python train.py --d_mlp=768 --vocab_size=1024 --norm_place="pre" --optimizer="muon_variant" --lr=0.00492 --lr_head=0.0099 --warmup_steps=70 --final_lr_fraction=0.0 --batch_tokens=65536 --seq_len=2048
Each number is 128 + 24 x the weight over its row's rms, rounded and kept within 0 to 255. Layers, rows and columns count from 0. The size above them is the row's rms in percent of the matrix's.

# layer 7 attention value, 192x192, rms 0.177, rows 110-145, columns 0-191
size [102  95 101  99 106  96  94  96  98 109 101  99  99  98 103  98  95 101  99 114 100 108 113 104  98 100 105 105 108  98 104 103  98 102 112 108]
[[152 151  82 145 135 132 145 173 118 105 107 166 120 148 130 117 115 112 136 147 131 128 128  89  90 165 117  91 171 149  95 111 136 126 120 105 149 132 141  95 141 164 107 124 123 114  95 119 127 117 159 145 107 148  92 103 123 138  97 166 121 138 120 162 162 107 147 124 119  99 121 155 144 177 128  99 113  86  98 122 131 120 166 118  82 179 141 131  89 101 131 105 146 153 172  74 148 198 115 133 127 145 127 122 152 140 148 145 128 100 123 155 115 148 165 155  73 146 139 140 114 156 145 151  78  93 105 159  60 134 101 137 128 120 161 143 118  86 127 140 136 142 121 133  91 124 146 162 128 145 130 146 131 154 126 111 137 160 118 180 136 100 128 111 121 136 114 136 143  78 132 105 159 141 141 160 152 140 116 104 127 118 111 127 104 129  94 131 167 142 143 119]
 [138  83  93 139 149 117 121 101  71 132 123 146 125 157 121 109 128  96 141 161 129  69 137 116 112 159 151 126 136 137 138 124  72 117 102  75 122 121 129 143 125 155 167 128 161 109 166 116 105 156 136 117 118  76  99 123 108 134 116 129 155 105 144 115 118 147 145 140 112 137 158 121 107 183 135 124  95 111 171 153 108 135 137 171 105 118 117 128 161 136  90 132 132 137 149 133 153  76 127 156  95 138 122 132 134 107 124 134 135 148 106 118 153 188 174 135 136 105 108  53 126  95 132 131 128 112 134 134 102 114 113 149 122 145 112 137 170 127 136 173 141 144 153 121 137 122 119 133 129 165 170 117 110 137 132 163 136 190 124 135 117 153 113 101 128 126  84 131 135 189 105 136 106 141 135 149  93 119 152 164 156 132 100 103 119 126 163 137  80 145 149 156]
 [163 141 100 161 138 123 112 124 139  81  70 153  98 107 131 144 107 122 123 163 111 124  87 110 108 139 157 135 125 118 129 119 109 132  98 100 164 114 157 141 159 115  98 193 185 147 117 178 136 163 133 134 139 187 149 143  94 129 126  83 118 147 123 128 122 102 157 111 139 128 145 112 130 135 104 150 121 103 131 125 142 142 126 114 129 149 113 134 128  85  98 174 107 128 173 105 155 140 137 138 157 162 109 144 166 127 123 141 137 145 153 130 154 111 134 163 121 163 111 145 123 128 120 124 160 138 184 127  71  72  99 134 121 148  96 112  99  92 143 124 103 108 130 118 127 126 120 121  95 100 163 125 100  90 100  91 141 136 112 145 126 136 119 149 147 119 126 100 120 132 118 120  78 146 108 108 131  99 139  85 120 145 174 100 107  78  94  92 143 114 139 147]
 [105 139 130 117 159 110 119 142 154 108  76 119  87 175 135 145 144 168 107 158 178 123 140 139 107 114 119 111 144  99 112 128 147 182 124 105 103 142 115 160 122 136 106 118 140 109 108  81 127 136 144  99 100 167 131 145 120 136 159  82 114 113 126 139 143 158 140 149 132 139 152 125 148 111 108 166  99 143 111 144 115 157  74 110 108 122 105 123 118 129  96 170 130 139 131  93  94 141 133 107 134 108 112 116 130 105 145 109 142 135  91 141 161 110 155 132 207 136 127 169 127 152 140 146 127 110 177 143 114 108 138 114  86 121 132 129 116 150 140 126  98 130 143  87 102  99  61 182 122 109 136 145 134 132 121 159 122 161 101 133 159 144 161 106 116 143  75  86 109 119 150 111 121  98 106 118 127 149 124  73 123 124 134 105 106 103 118 102  78 120 135 154]
 [ 85 135 147 168 117 113 168 156 130 189 104 136 172 130  91 145 116 133 111 116 132 136 149 100 121 106 141 132  75 145 139 102 157 121 149 112 129 108 152 149 123 150  85 137 149 141 160 134 161  93 153 146 157 112 157 113  92  82  75 122 111 126 104 161 123 111  96 156 128 146 128 109 106 105 169 167 125 140 116 119 144 131  95 150 141 123 116 164 117 126  77 158 136 170 119 143 115 127 148 130 146 104 139 135 124 133 144 124 142 180 120 155 118 140 141 137 170 125 135 126 151 137 112  93 106 170 206 177 122 110  84 109 169 131 130 136 118 122 130 132 122 155 155 141 130 127 136 131  68 135  95 124 130 152 116 135  98  91 130 128 181 128 112 116 135 149 148 120 143 151 130 134 171  95 108 100 147 149 163 113 125 108 104 119  90 143 120  91 100 151 116 145]
 [144  91 139 124 137 120 140 155 105 139  95 111 136 164 166 118 146 166 110 110 120 105 113 101 154  96 106  87 123 117 129 142 134  93 126 110 108 121 170 147  94 103 136 199  97 170 124 143 150 165 114 153 101 141 137 119 113 173 144  89 123 148 126 160 123 124 168 135 131 145 104 136 160 110 133 154 119 123  89 117 137 114 134 113 116 142 110 128 136 124  95 126 107 108 137 121 147 103 155 119 117 145 145 170  95 134 130 119 159 137 113 139 132 127 151 138 136 119 101 149  94 122 166 132 148 107 137 144 149 128 126 110 134 101 154 104 138 121 183 122 169  73 115  79 132 123 143 121  92 168 141 159 184 123 159 102 127 116 123 123  79 125  97 102 161 121 116  89 138 112 113 120  82 170 147 163 113 124  77 145 132 140 176 130  76  69 108 144 127 140 155 135]
 [ 92 114 168  99 119 136 105 127 164 118 125 120 134 139 134  79 114 137 139 108 135 139 136 116 108 178 138 160 130 108 124 127  88 137 133 129 141 142 152 132 121 229 159 160 142 125 121 123 112 135 155 176 132 144 127 116 121  86 134 114 169  92  95 157 108 150 137 120 137 120 160 110 126 110  93 127 162 137 121 152 135 117 167 116 115 120 119 114 151 103 113 105 115 121 160  61 139 116 121 177 194 112 143 105 139 110 118  72 137 101 146 143 141 125 101 145 112 115 119 120  78 129 166 172 132 106 143  97  67 122 147 135 153  80 116 157 140 125 103 120 166 121 121 141 170  89 158 152 110 141 138 102 113 139 148 121 149 108 113 116 163 114 165 125 109 115 147 143 132 132 131 128 116 108 158 157 172 167 137 131 128 136 126 153 112 121 141 119 107 148 147 157]
 [ 98  91 128  88 102 164 175 142 171 114 133  88 138 135 101 178 136 143 159 125 151 120 140 190 149  90 123 115 114 147 168  95 116 132 128 147 148  83 130 152  88 138 149  96 129 103 132 128 114 124 142 148 157  89 120 165 151 116 149 140 140  89 138 142 109 137 120 151 126 121 123 136 118 101 125 149 129 102 118 166 127  82 161 104 173 123 121 116  97 132 171 160 156 115  97 172 124 140 127 115 119 138 122  86  85 188 132 152 125 125 142 139 127 106 132 147 147 155 146 155 120 148 152  91  76  98 104 133  61 123  94 110 110 152  88  94 136 147 159 147 122 159  99 128 126 139 125 122 131 152 146 115 145 105 139 118 101  96 119  88 135 156 133 119 153 176 149 134 112 117 127 105 152 138 122 121 129 141 156 139 122 119  99 120 105 144  96 120 156 169 153 143]
 [100 159  91  99  99 156 128 116 148  95 135 130 121 117 165 139 125 151 137 136  95 180 150 123 176 143 146 124 125 119  95 114 117 101 150 124 168 134  81 167 168  92 140 140 106 124 149  64  91 138  85 118 179  87 147 158 103 123 150 136 116 152 137 108 121 157 125 149 141 130 149  97 108 121 134 147 133 129  79 130 120 144 144 125 123 132 110 104 137 116 140 150  86 137 140 137 113 111 155 184  96 139 120 112 144 142 138 120 121  71 153 166 105 123 113 136 121 105 142 148 136 102 169 110 161 121 133 137 161 150 125 145 131 108 148 151 136 120 113 107  96 114  96 123 147 158 174 106 132 125 128 114  95 148 165 158 114 147 147 162 169 135  73 156 167 136  87 131 160 106 123 111 134 154 154 136 101 113 124 106 156 118 113 135 114 161 116  83 104 161 107  91]
 [130 118 100 112 123 158 109 140 160 181  96 127 161 138  82 139  65 117  96 128 183 121 117 114 158 103 132 122 143 131 169 148 131 101 148 178  97 123 137 128  99 147 144  83  78 159 133 150 161 125 142 151 150 136 148 160 139  59 141 132 113 113 119 152 129 144 123 126 105 132 113 139 114 133 121 135 119 131 115 133 146 135  89 150 117 129 109 128  78  96  99 153 111 146  81 152 102 124 133 125 163 140 134 122 139 121 167 111 137 121 106 132 141 126 111 135 131 118 134 128 134 145 126  83 103 144 125 132 147 125 128 111 107 140 128 108 158 101 122 153 186 118 141 144 136 127 110 156 107 134 132 108 109 124 160 109 159 122 127 193 119 167 170 121  67  80  94 134 147 174 135 171 134 171  82 128 110 172 110 128 124  71 135 124 145 137 148 133 126 109 144 119]
 [139 140  98 134 103 126 114 140 180  94 125 112 164 120 102 115 136 129 154 124 136 137 157 104 163 137 146 117 102 113 154 142  94 168 139 130 143 116 147 141  64 155 147 131 141 171 148 124 117 112 127 129  80 114 110 143 139 160 123 127 136 124 117  91 113 116  68 146 118 124 121 142 136 131  91 178  73 154 104 167 142 134 120 133 101 124 158 111 171 136 141 158  95 113 133 123 120 148 107  74 119 119  86 167 113 116 137 158 162  51 126  79 158 115  94 131 116 128 146  78 169 108  98 147 114  97 130 130 150 117  97 157 130 132 142 120 150 114 143  85 149 166 130 102 131 142 165  87 129 118 143 101 160 143 177 118 128 146 160 114 106 101 138 119 139 125 128 129 103 127 145 179 112 134 102 133 135 111 121 124 107 131  87 134 139 136 125  94 126  98  96 144]
 [100 150  76 109 105  99 167  87  96 113 105 117 108  80 119 109 130 134 175 161  88 123 141 103 120 123 201 150 141 138 140  97 128  98 150 144 137 120 121 164 118 128 129 124 127 115 140 125 156 112  95 116 161 138 132  84 170 183 147 140 135 107 120 102 125  94 129 130 180 146 122 132 144 120 111 159 112 149 103 182 136 125 147 119  93 107 141 116 145 123  88  93  87 129 178 118 160 128 121 143 140 130  80 140 120 119 101 127  68 122  81 136 118 108 148 144 156 118  95 118 122 169 120 122 138 127 116 103 134 130 162 131  83 102 117 136 117 160 149 143 117 119 141 117 127 131 165  91 151 155 114 147 110 130 102 148 101 117 142 117 136  89 141 100 116 100 109 150 152 136  73 107 144 160 177 123 103 156 139 126 117 106 138 154 152 102 101 152 139 119 149 116]
 [140 126 142  93 132 131 132 159 122 148 120 130 118 138 145  98 146 102 107  73  92  92 140 140 172 138 130 138 151 114 149 114 142 137 122 120  89 117  78 117 122 143 124 108 151 118 133 117 157 160 127 127 142 120 137 126 110 129 131 100 117 129  84 127 122 125 121 161 165 123  66 117 125  93  90  98 104  79  77 134 128 134 117 155 136 104 143 178 118 122 100 103 184 112 125 130 133 163 143  93  98 116 103 151 181  68 146 144  90 105 136 113 175 116 104 107 106 121 134  90 106 110 126 133 167 116 110 138 140 103 140 125 169 152 149 152  67  84 136 130 119 115 120 132 164  72 162 145 170 128 133 147 126 123 133 122 112 130 117 144 126 139 126 128 100 131 146 168 135 126 130  94 106 107 124 140 145 102 171 116 123 158  98  70 143 120 131 185 146 145 129 128]
 [112 124 121 132 138 134 110 118 134 155 100 115 126  72 133 140  74 162 130 144 118 153 129 156 148 117 115 102 130 103 118  91 121 107 130 167 172  65 116 169 130 155 129 148 132 152 123 123 129  89 169 148 123  79  93 171 124 156  99 114 113 169 110 110 125 116 124 124 138 107 105 133 107 102  90 130 147 161 130 124  93 124 158 139 181 115  99 136 115 153 116 172 152 111 132 124 112 174  95  98  98 108 145 111  97 137 114 126 125 134 139 161 133 182 100 133 164 129 115 121 113 147 116 101 180 125 124  94 148  98 128 129 123 141 151 148 132 107 100  89 116 122 147 124  83 115 136  92 119 144 128 115 159 129 152 119  80 127 123  84 106 143 133 123 135 108 127 185 111 119 125 124 122 169  96 127 163  82 168 107 133 105 114 100 128  72 117 129 131 140 101 172]
 [169 104 149 151 121 156 125 140 110  98 134 116 108 137 163 151 113  86 143 153 151 128 118 160 131 127 112 164 112 148  99 108 124  94 140 142 154 168 110 157 121  95 138 137 110 163 104 115 154 135  95 171 172  90  89 109 143 146  96 100  97 107 145 140 132 118 139 153 116 121 150 117 128 146  81 133 153 109 166 145 158 136 111 127 140  86 149 142 148 151  81 129 123 116 104  92  73 114 134 139 128 100 122 101 180 124  99 137 113 105 132  87 160 156 153 148 118 140  87 120 159 146 138 128  88  98 169 140 141 153 127  66 165 105 118 122 125 122 152 113  95 125 106 152 171 127 121 108 158 106 117 161 107 150  83  93 138 125  93  85 152 118 100  98 100 156 135  99 139 148 129 150 114 151 136 124 119 164 129 165 145 119 138 120 141 115 134 112 120 126  76 106]
 [124  94 127 154 112 152 110 127  96 138 131 132 147 150 107 119 144 108 151 114 122 122 132 119 125 148 102 105 128 119 119 123 127 116 111 113  94 132 138 103 100 122 184 139  96 142 127 126 147 113 109 135 141 137 133 104 143 128 140 129 136 107 143 102 155  85 119 135 140 111 133 163  73 153 122 139 119 100 139 136 117 135  90 124 113 158 151 150 127 140 167 149 179 139 142 133 171 113 135  98 106 167 104  86 126 128 134 114 154 134 138 135 140 162 133 130 131 110 127 152 145 104 112 159 110 132 152 164 133 155 129 166 100 122 160 110 162 145 133 161 124 106 120 134  99  77 145 164 148 143 148 163 194 146 162 160 157  67 135 136 146 112 101 153 106 133 157 188  96  89  79 102 136 107 145 145 171  90  69 147 125  90 145 112 121 159 147 165 147 138 180  79]
 [121 107 137 127  96 138 102 148 158 131 131 111 132 123 114 129 125 137 108 141 144 142 150 129 102  92 123 125  96 151  92 122 139  99  94  71  91 116 135 148  60 101 109 167 139 123 106 129 159 101 149 109 131 124 137 183 113 130 128 141  71 137 103 173 125 179 132 127 145 143 114 123 152 123 107 121  98 132 121 145 119 122 139 149 138 141  62  96 156 116 154 152 140 122 170  98 160 126 141  95 113 135  95  84 118  94  95  95 133 125  97 142 127 139 159  91 110 128 133 120 109 188 103  88 136 123 144 135 110 172 114 150 106 131 145 120 155 118 124 142 174 143  91 157 123 136 121 112 145 141 105 100 142 161 133 110  95 140 106 127 162  84 153 114 114 166  97 145 139 127 157 103 133 119 173 126 151 166 110 131 152 113 171 128 105 152 138  92 106 117  92 162]
 [120 155 143 111 127  82  79 145  95 116 159  95 168 143 141 123 142 175 106 167 127 156  94 125 132 144 134 185 105 127 105 159 145 182 115 100 131 127 128 109 117  98 138 140 130 143 169  72 130  97 158 143 141 130 113 128 145 128 116  93 135 122 123 121 163  84 151 121  99 116 147  87 139  98 130 137  90 121 174  99 156  99 128  81 131 105 140 148 124  94 102 179 148 133 127 125 132 129 133 178 125 107 141 119  94 160 153 130 107 125 130  93 125 149 136 126 109 120 170 126  98  79 162 128 130 128 115 114 134 165  98 127 108 170 149  75 113 117 121 136 140 152 124 113 130 132 154  92 161 145 125 162 137 132 118 190 112 162 141 140  98 144 146 116 138 101 143 143 142 153 114 164 128 106 157 102  89 121 142 140  80  83 108 120 123 115 148 123 117 111 138 133]
 [114 140  90 118 129 140 128 139 166 102 123 138 161  82 111 113 113 125 144 125  89 110 115 136 148 128 165 123 119 119 143 133 158 106 119 130 117 149  85 172 143 168 131 135 110 133 116 154 144  97 111 124 128 145 116  98 176 123 117 188 145 118 114 115 135 135 144 148 134 151 129  98 159 159 131 119 158 159 157 118 106  93 139 111 118 156 167 136 142 123 127  71 141 123 102 117 118 127  92 152 125 155 107 114 124 147 106 107 137 123 147 123 176  96 120 118  97 129 144 122 190 126 130 116 129 100 126 135 125 212 147  84 103 129 144  83 114 124 175 125 122 123 148 123 139 132 141 155 128 150 126 122 126 118 123 146 154 156 143 136 161 138 106 145 101 115 118  72 120 142 127 151 149 133 141 124 163 102  95 129 146 102 127  42 168  88 156 125 140 116 183 181]
 [125 103 148 150 152 101 110 100 135 120 122 126 148 143 127 167  97 134 128 110 102 120 122  95 118  91 108 116 156 147 120 171 144 146 157 121 113 166 119 151 144 114 150 104 119 142 155 168 122 145 134 159 123 166 146 107 122 117 135 117 140  96 119 143 133 127 104 113 175 122  95 118 145 123 179  98 126 109 105 102 128 131 114 134 146 111 135 127 108 139  87  96 150 117 141 106 128  70 188 118 150 111  97 124 102 112 155 153 129 135 121 161 139 169 148 109 127 116 104 144 119 114 160 112 172 154 139  80 169 118 177  90 167 108 173  82 141 147 136 147 124 105 110 156 142 122 121 115 131 131 126 161 124 137 151  77 110 162 150 146 182 107 131 129 121 120 189 162 101 150 167 152 128 111 124 112  77 161 120 136 116 137 116  78 176  97 126 126 121 122 168 136]
 [167 172 142 114  91 129 126 170 102 158 132 137 126 118  98  91 167  72 106 117 113 127 170 131 150 111 117 142 156 107 151  91  87 117 105  83  98 116  99 132 175 108 156 137 129 137 132  99 119 125 134 122 152  93 123 134 131 100  92  97 151 119 156 103 119 143 163 123 122 138 119 111 131 122 168 132 114 142 122 104 110 121 169  98 125 177 105  92 121  95 115  78 122 185 130 119 147 118 111 156 132 134 136 134 130 105 165 137 102 113 151 112 113 110 111 140 131 134 160 150 135 120  98 119 117 174  93 112 149 115 119 111 117 109 128 122 135 125 127 151 140 116 124 112  96 136 107 111  81 120 132 175 156 131 154 135 186 125 113 145 166 137 163 114 123 137  94  62 114  91 120 161 123  92  87 133  79 107 106 134 113 130 150 171  99 149  90 134 154 126 116 112]
 [ 99 139 136 141 128 129 162 115 101 176 107 144 146 135 130 156 152 109 119  95 139 130 177 115 152 163 120 118 125 163 102 166 104 142  94 139 131 165 134 100 126 134 129 163 137 130 114 135 131 140  88 129 127  65 148  95 138 152  94 147 128 172  95 136 102 132 104 135  97 131 166 102 146 121 138 150 142 112  91  96 115 190 120 121 155 126 106 137 164 114 118  68 168 124 104 102  73 162 128 165 146 149 151 139 133 138 164 126 133 141 131 153 161 156 129 113 188 143 117 119 116 175 156 118 106  79  95 133 156 137 113 115 139 150 145 110 131 126 169 136 107 148 121 119 124 109 107 161 141 173 133 148 120 142 136 132 104 130 106 128 127 138  84 150 121 133 128 151  96 164 135 137 133 134 106 143 117 116 145 167 149 166  75 114 159 180 145 118 141 150 105 157]
 [130 148 140  94 172 133 133 146  73  92 108 136 121 126 162 101 134 127  83 147 148 115 104 139 137 157 157  95 166 137 142 169 124 142  89 119 154 124 126 106 155 187 163 114 138 139 173 103 124 139 160 131 118 160  96 113 144 139 146 158 116 122  99 126 105 141 117 144 104 106 113 147 116 138 112 177 117 170  94 101 134 102 125  97 123 160 107 131  89 145 114 113 120 147 137 141 159 140 151 159  76 143 115 124  86 103 118 170 118 172 125 128 135 143 157 150  82 136 130  97 118 111 125  47 150 107 192 142 154  86 149 149 174 128  94 116 133 118 127 101 126 153 148 105 121 146 132 151 125 105 114 113 109 152 114 163 142 134 120 133 112 112 148 128 138 117 134 141 134 123 150 104 140 119 143 121 152 114 136 116 105 151 131 106 145 120 149  81 162  75 140 163]
 [153 114 136 117 124 164 115 109 119  91 137 159 145  92 126 137 131 147 139 122 104 131 101  92 116 152 104 123 173  90 122 106 171 109  96 124 142 111 104 113 104 122 123  92 159  94 119  93 122  89  97  99 132 165 103 158  75 138  59 116 131 143 129 106 116 160 140 151 153 155 150 126 114 139 165 118 125  92 168 111 128 110 144 170 114 140  98 164 106  99 121 161 146  85 117 121 114 125 127  86 142 104 142 138 118 115 100  94 132 144 133 113 125 142 121 137 151  83 147  82 158  96 144 129 103 125 132 148 180 101 136 133  89 144 138 136 116 111  82 116 140 119 158  94 153 105 110 126 120 159 124 179 151  90 118 131  94 122 162 134 131 164 134 156 114 108 132 135 102 134 117 175 136 163 127 159  68 134 124  99 113 141 135 112 139 146 123  89 159  96 113 139]
 [107 156 155 117 123 103 114 125 104 158 123 160 131 109 121 175 164 139  60  99 119 135 147 162 141 171 131 174 124 167 106 153 176 151 137 114 185 122 123 153  79 142 148 114 128 152 160 114 124 159  86 170 119 117 152 110 135  91 133 110 117 130  90 128  88 140 102 141 128 136 133 159 145 136 123  92 167  83 123 107 127 119 147 172  99 112 188 168 164 139 120 137 156 100 129  89 122 108 149 104 113 149 133 128 132 136 192  83 119 142 167 117 110 122 121 147 107 148 178 135 153 156  98 123 162 139 146 111 135 141 109 143 126 124 123 146 104 133 121 125 123 120 141 167 139 140 137 154 132 100 144 128 113 126 132  92 119 140 102 115 147 122 119 110 120 160 125 101 162 122 148 137 123 103  97 132 142 145 150  73 139 154 104 112 136 163 177 143  99 134 137 103]
 [136 154 165 123 153 179 117 112 166 148  95 179 126 128 154 141 164 103 147 101 118 159 116 173 165 130 119 112 130 101 123 119 131 154 128 108 123 128 151 110 152  85 123 107 123 134 113 123 131 153 160 137 126  78  92 105 153 159 112  82 113  80 122 151 170 115 115 174 153 140 142 156 133 156 144 147 137 127 125 112 144  73  52 147 123 145 157 124  93 117 118  96 126 126 147 129 122 116 125 120 138 115 105 122 133 176 115 138 139 118 162 135 139 117 123  94 110 147 126 147 137 154  91 158 112 128 102 122 135 148  91 163  72 123 102 127  83 119 118 130 176 121 106 129 121 158 116 132 118 139  96 163 105 135 166 147 138 120  80 112 169 135  84 116 114 143 126 134 116  99 133 105 137 143 135 149 132 169 124 129 138 178 146 131  87  77 153 151 158 116 137 141]
 [159  86 137 142  62 121 120 106 143 131 123 124 120 102 184 162 133 175  87 101 125 135 158  96 135 162 131 139 137  98 134 142 139 155  85 110 126 114  93 151 128 122 120 129 111 128 133 121 120 155 166  85 118  97 123 121 149 128  98 126 138 116 157 124 132 138 157 156 116 110 127 122 123 155 152  89 141 148 167 117 100 175 162  81 149  94 152 122 144  71 128 145 129 136  98 113 113 139  85 147  96 131 122 115 151 115 116 141 151 115 106 116 129  75 112 139 134 114  99  97 121 114 122 140 145 152 110 105 139 129 112 111 113 138 124 108 150 104 132 128 106 149 108 121 130  96 137 144 107 123 136  80 138 176 150 139 162 129  99 146 133  97  90 170 119 137 148 166 124 121 152  66 120  96  97 156 109 140 112 139 111  97 177 142 174  58 145 110 119 125 149 165]
 [132  92 130 144 131 113 133 110 116 120 117 140 174 122  70 107 111 119 172 110 128 161 164 110 118 100 129 161 150 130 174 102 134 153 157 145 157 140 117  84 107 101 116 176 141 109 131 130 135 137 160 127 144  76 116 114 148  96 156 112 133 148  99  93 121 102 103 134 138 182 118 157 142 112 138 109 111 144  98 125  83 162 136 148 123 118 138 157 133 155 115 135 123 104 146 118 131 119  87 116 132  99 123 154  99 120 134 118 132 142 126 115 170 145 130 110 124 133 128 115 140 143  71 127 124 111  76 105  88 142 143 137 137 103 108 108 161 124 204 128 125 124 105 130 165 100 144 117 125 126 113 130 123  55 107 104 173  85 164 113 106 118 134 110 117 132 146 133 112  80 125  84 163 136 102 143 108 127 193 117 138 144 120 112 100 155 137  96 137 118  94 152]
 [144 154 109  93 143 117 138  94 189 122  87  86 142 137 143 121 147 142 111 148 133 130 126 105 116 153 103 126 165 128 122 105 135 157 137 146 156 107  91  94 143 111 122 157  88 116 149 140 133 121 119 141 172  90 131 121 151 115 104 134 126 172  85  58 129 158  85 143  94 139 150 122 111 119  99  85 131 102 119 154 128 155 143  96 149 155 117 158 134 108 147 129 138  83 125 139 112 128 106 124 110  87  77 124 120  83 110 202 149 108 112 104 146 132 115 116 152  97 138 109 122 107 136 135 144 128 139 143 132 149  98 127 116 124 105  76 103 137  88  94 118 112  94 128  69 128 112 129 105 120 128 163 151  74 130 156 129 139 118 170 140 130 121  89 130 141 132 105 140 119 131 154 106 153 115 164 158  95 132 126 106 158 127 105  92 144 141 106 109  97 157 134]
 [136 107 155 136 135 114 120 127 124  96 153 128  96 109 126  94 188 161  97 140 163 148 117  97 128 154 143 138 179 138 106 124 133 117 121 105 108 146  93 151 134  94 161 131  72 124 116 110 100 141  79 159  90 109 148 140 126 137 129 122 123 148 119 168 127  99 135 132 127 160 108 157 111 104 119 117 129 139 133 138 143 152 112 126 139 144 142 102 151 172 134 156 100 141 112  90 134  97 116 105  97 100 169  72 127 138 113  94 126 113 153 153 140  92 163 105 150 117 148  91 138 113 150 119  86 124  66 114 131 120 160 138 125 150  96  82 173 111 172 132 156 178 110 116 112 164 152 153 139  85 140  94 184  97 137 136  93 137 141  99 148 114 115 126 141 116 126 104 103 136 109 113 148 163 143 162 140 125 152 143 108 113 158 142 159 113 113 108 144 123 108  89]
 [114 162 110  91 162 137  99 126 153 116 147 140 120 127 119 181 116 150 154  97 156 126 123 157 113 139 145  98 129 164 109 140 109 114 120 136 151 175 120 140 143  88 151 136 128 102 155 104 137 119 150 153  81 137 116  96 120 100 136 108 146 147 180 118  62 123 153 113 134 108  98 109 117 131 118 100 152 131 146 139 116 108 108 145 124 159 183  90 140 122 150 134 126 158 133 176 177 113 127 134 119 169 125 139 126 176 119 100 150 172  92 127 157 114 116 135 157  97 129 126 181 171 164 132 163 138 106 147 128 125 127 126 116 111 145 113  83 142 128  83 144 104 104 145 128 131 164 119 138 117 106  90 102 134 133 130 125 151  97  94 115 130 159 146 142 138 108 176 181 102 107 148 127 169 176 142 102 141 133  87 166 128  99 134 130 170 113 145 114 118 122 141]
 [ 87 137  41 133 112 165 122  96 130 137  97 138 174 140 147 127 142 119 110 135 145 127 151 182 169 116 114 120 125 107 146 146 151 116 172 140 103 132 161 144 121 150 151 117  79 143 127  81 101 104 139 131 155 137 119 136 100 103 129 129 147 122 125 115 103  92 147 149 112 118 105 141 131 154  95  81  78 143 157 137  95 141 136  93 156 103 130 124 135 150 163 109 146 103  95 136 102 119 109  87 110 134 126 107 128 132 106 116 125 153 112 148 135 123 108 141 138 138 160 138 159 149 115  99 147 145 127 118 158 149 110  80 157 120 132 141  93 139 137 150 156 116 147 121 117 141 166 158 154 126 144 137 110  88  87 121 132 135 132 146 106 123 127 160 137  87  84 111 163 133 123 136 131 130 130 126 144 150 206 167 144 189 157 137 143 131 112 111 108 122 160  71]
 [124  99 148 126 100 111 123 138 159 125 101 147  98 143 139 103 127  92 183 110 138 134 141 116 188 140 135 113 103 125 118 131 151 171 104 143 122 161 145 121 120 103 145 123 168 153 133 104 120 134 139 111 123 116 125  94  88 133 120 137 150  99  98 143 143 159 140 127  75 129 155 135 110 117 147 182  92 129 107 122 108 131 132 143  91 144 143 128 106 163 157 154 186 122 104 136  93 132 121 143 112 156 116 115 132  90 139 152 149 160 149 142 112 139 167 123 135 138 129  69 112 114 106 125 129 160  70 122 131  68 136 117 136 118 125 115  72 130 181 123  86 149 126 148 123 117 151 159 120 117 172 115 145 128 178 145 137 119 140 110 126 147 111 129 104 129 123 142 105 130  84 105 115 125 107 134 168 123  98  86  83  71 111  78 125 156 175 118 143 142 113 139]
 [124 104  98 121 101 152 106 122  90 104 153 121 126 127 105 153 136 173 153 125 119  74 112 116 111 156 164 131  97 137 102 166 119 154 145 124  75 137 127 133 149 150 111 117 109 131 138 148 140 124 143 109 173  97  91 122 153 121 124 136 144 115 101  64 172 114 104 165 168 111  86 103 130  74 110 126 125 128 178 135 170 112 123  98 131 172 122  93  78  97 115 114 135 149 116  68  99 121 148 142 149 180 156 145 167 155 148 109 131 170 145 165 135  97 125  99 101 118 127 143 132 138  99  94 152 112 123 140 109 106 157 103 127  82 116  95 145 128 101 105 138 107 122 116 138  97 144 132 138 140 126 139 122 129 124 124 132 127  94 118 144 139 132 126 102 159 123 127 114 124 158 126 144 131 108 134 106  96 114 108  62 178 132 156 113  95 125 103 157 128 110 135]
 [ 87 116 131 106 158 153 151 131 100 132 141 127 182 155 129 118 114 132 101 142 157 120 146 126 115 142 103 164 161 143 117 124 165 123 126 133 100 130 102 123 125 140 114 146 121 117  96 112 152 140 120 156 111 118 107 101 138 116 119 146 186 116 128 125 111 126 169 119  97 114 120 151 120 113 155  77 160  93 155 123 121 116 100 123 137  89 143 100 108 126 137 134 152 146 122 116 120 155 123 119 117  91 128 167 152 186 161 132 154 167 105  97  57  84 122 154 153 131 140 110 110  93 105 125 141 117 127 122 172 113 142 134 145  92 126 132 100 125 148  92 165  75 154 129 155  62 148 132 133 143 106 142 138 136 129  82  86  72 143 108 127 131 153 133 166  85 122 127 136 129 128  90 100 150 126 102 126 140  78 152 119  76 123 166 129  83 143 121 119 139 150 119]
 [108 157 139 111 108 100 165 102 118 107 138  90 123 134 175 138 121 124  92 110  87 139  95 145 124 120 131 139 162 183 125 118 123 138 148 148  74 169 131 111 129 153  84 147 128 128 170 111 124 124 123  99 141 125 137 135 162  87 163 138 134 138 112 124 108 177 177 126 150 155 126 115 123 107 129 115 154 134 128 167 145 116 113 146 131 135 116 142 146 110 138 100 114 101 147 161 108 133 131 114 175 101 138 113 126  71 105 149  93 139 123 159 110 115 139 118 123 132 141 151 102 125 140 143  96 114  86 157 109 107 137 159 164  88 128 157 111 135 146  97 159 127 100 112 139 137  91 118 139 153 104 154 133 196 137  79 106 141  98 119 134 123 153 113 102 119 153 157  98 125 131 158 103 112 127 137 153 160 129 157 177  83  91  73 127 100  92 118 137 125 139  80]]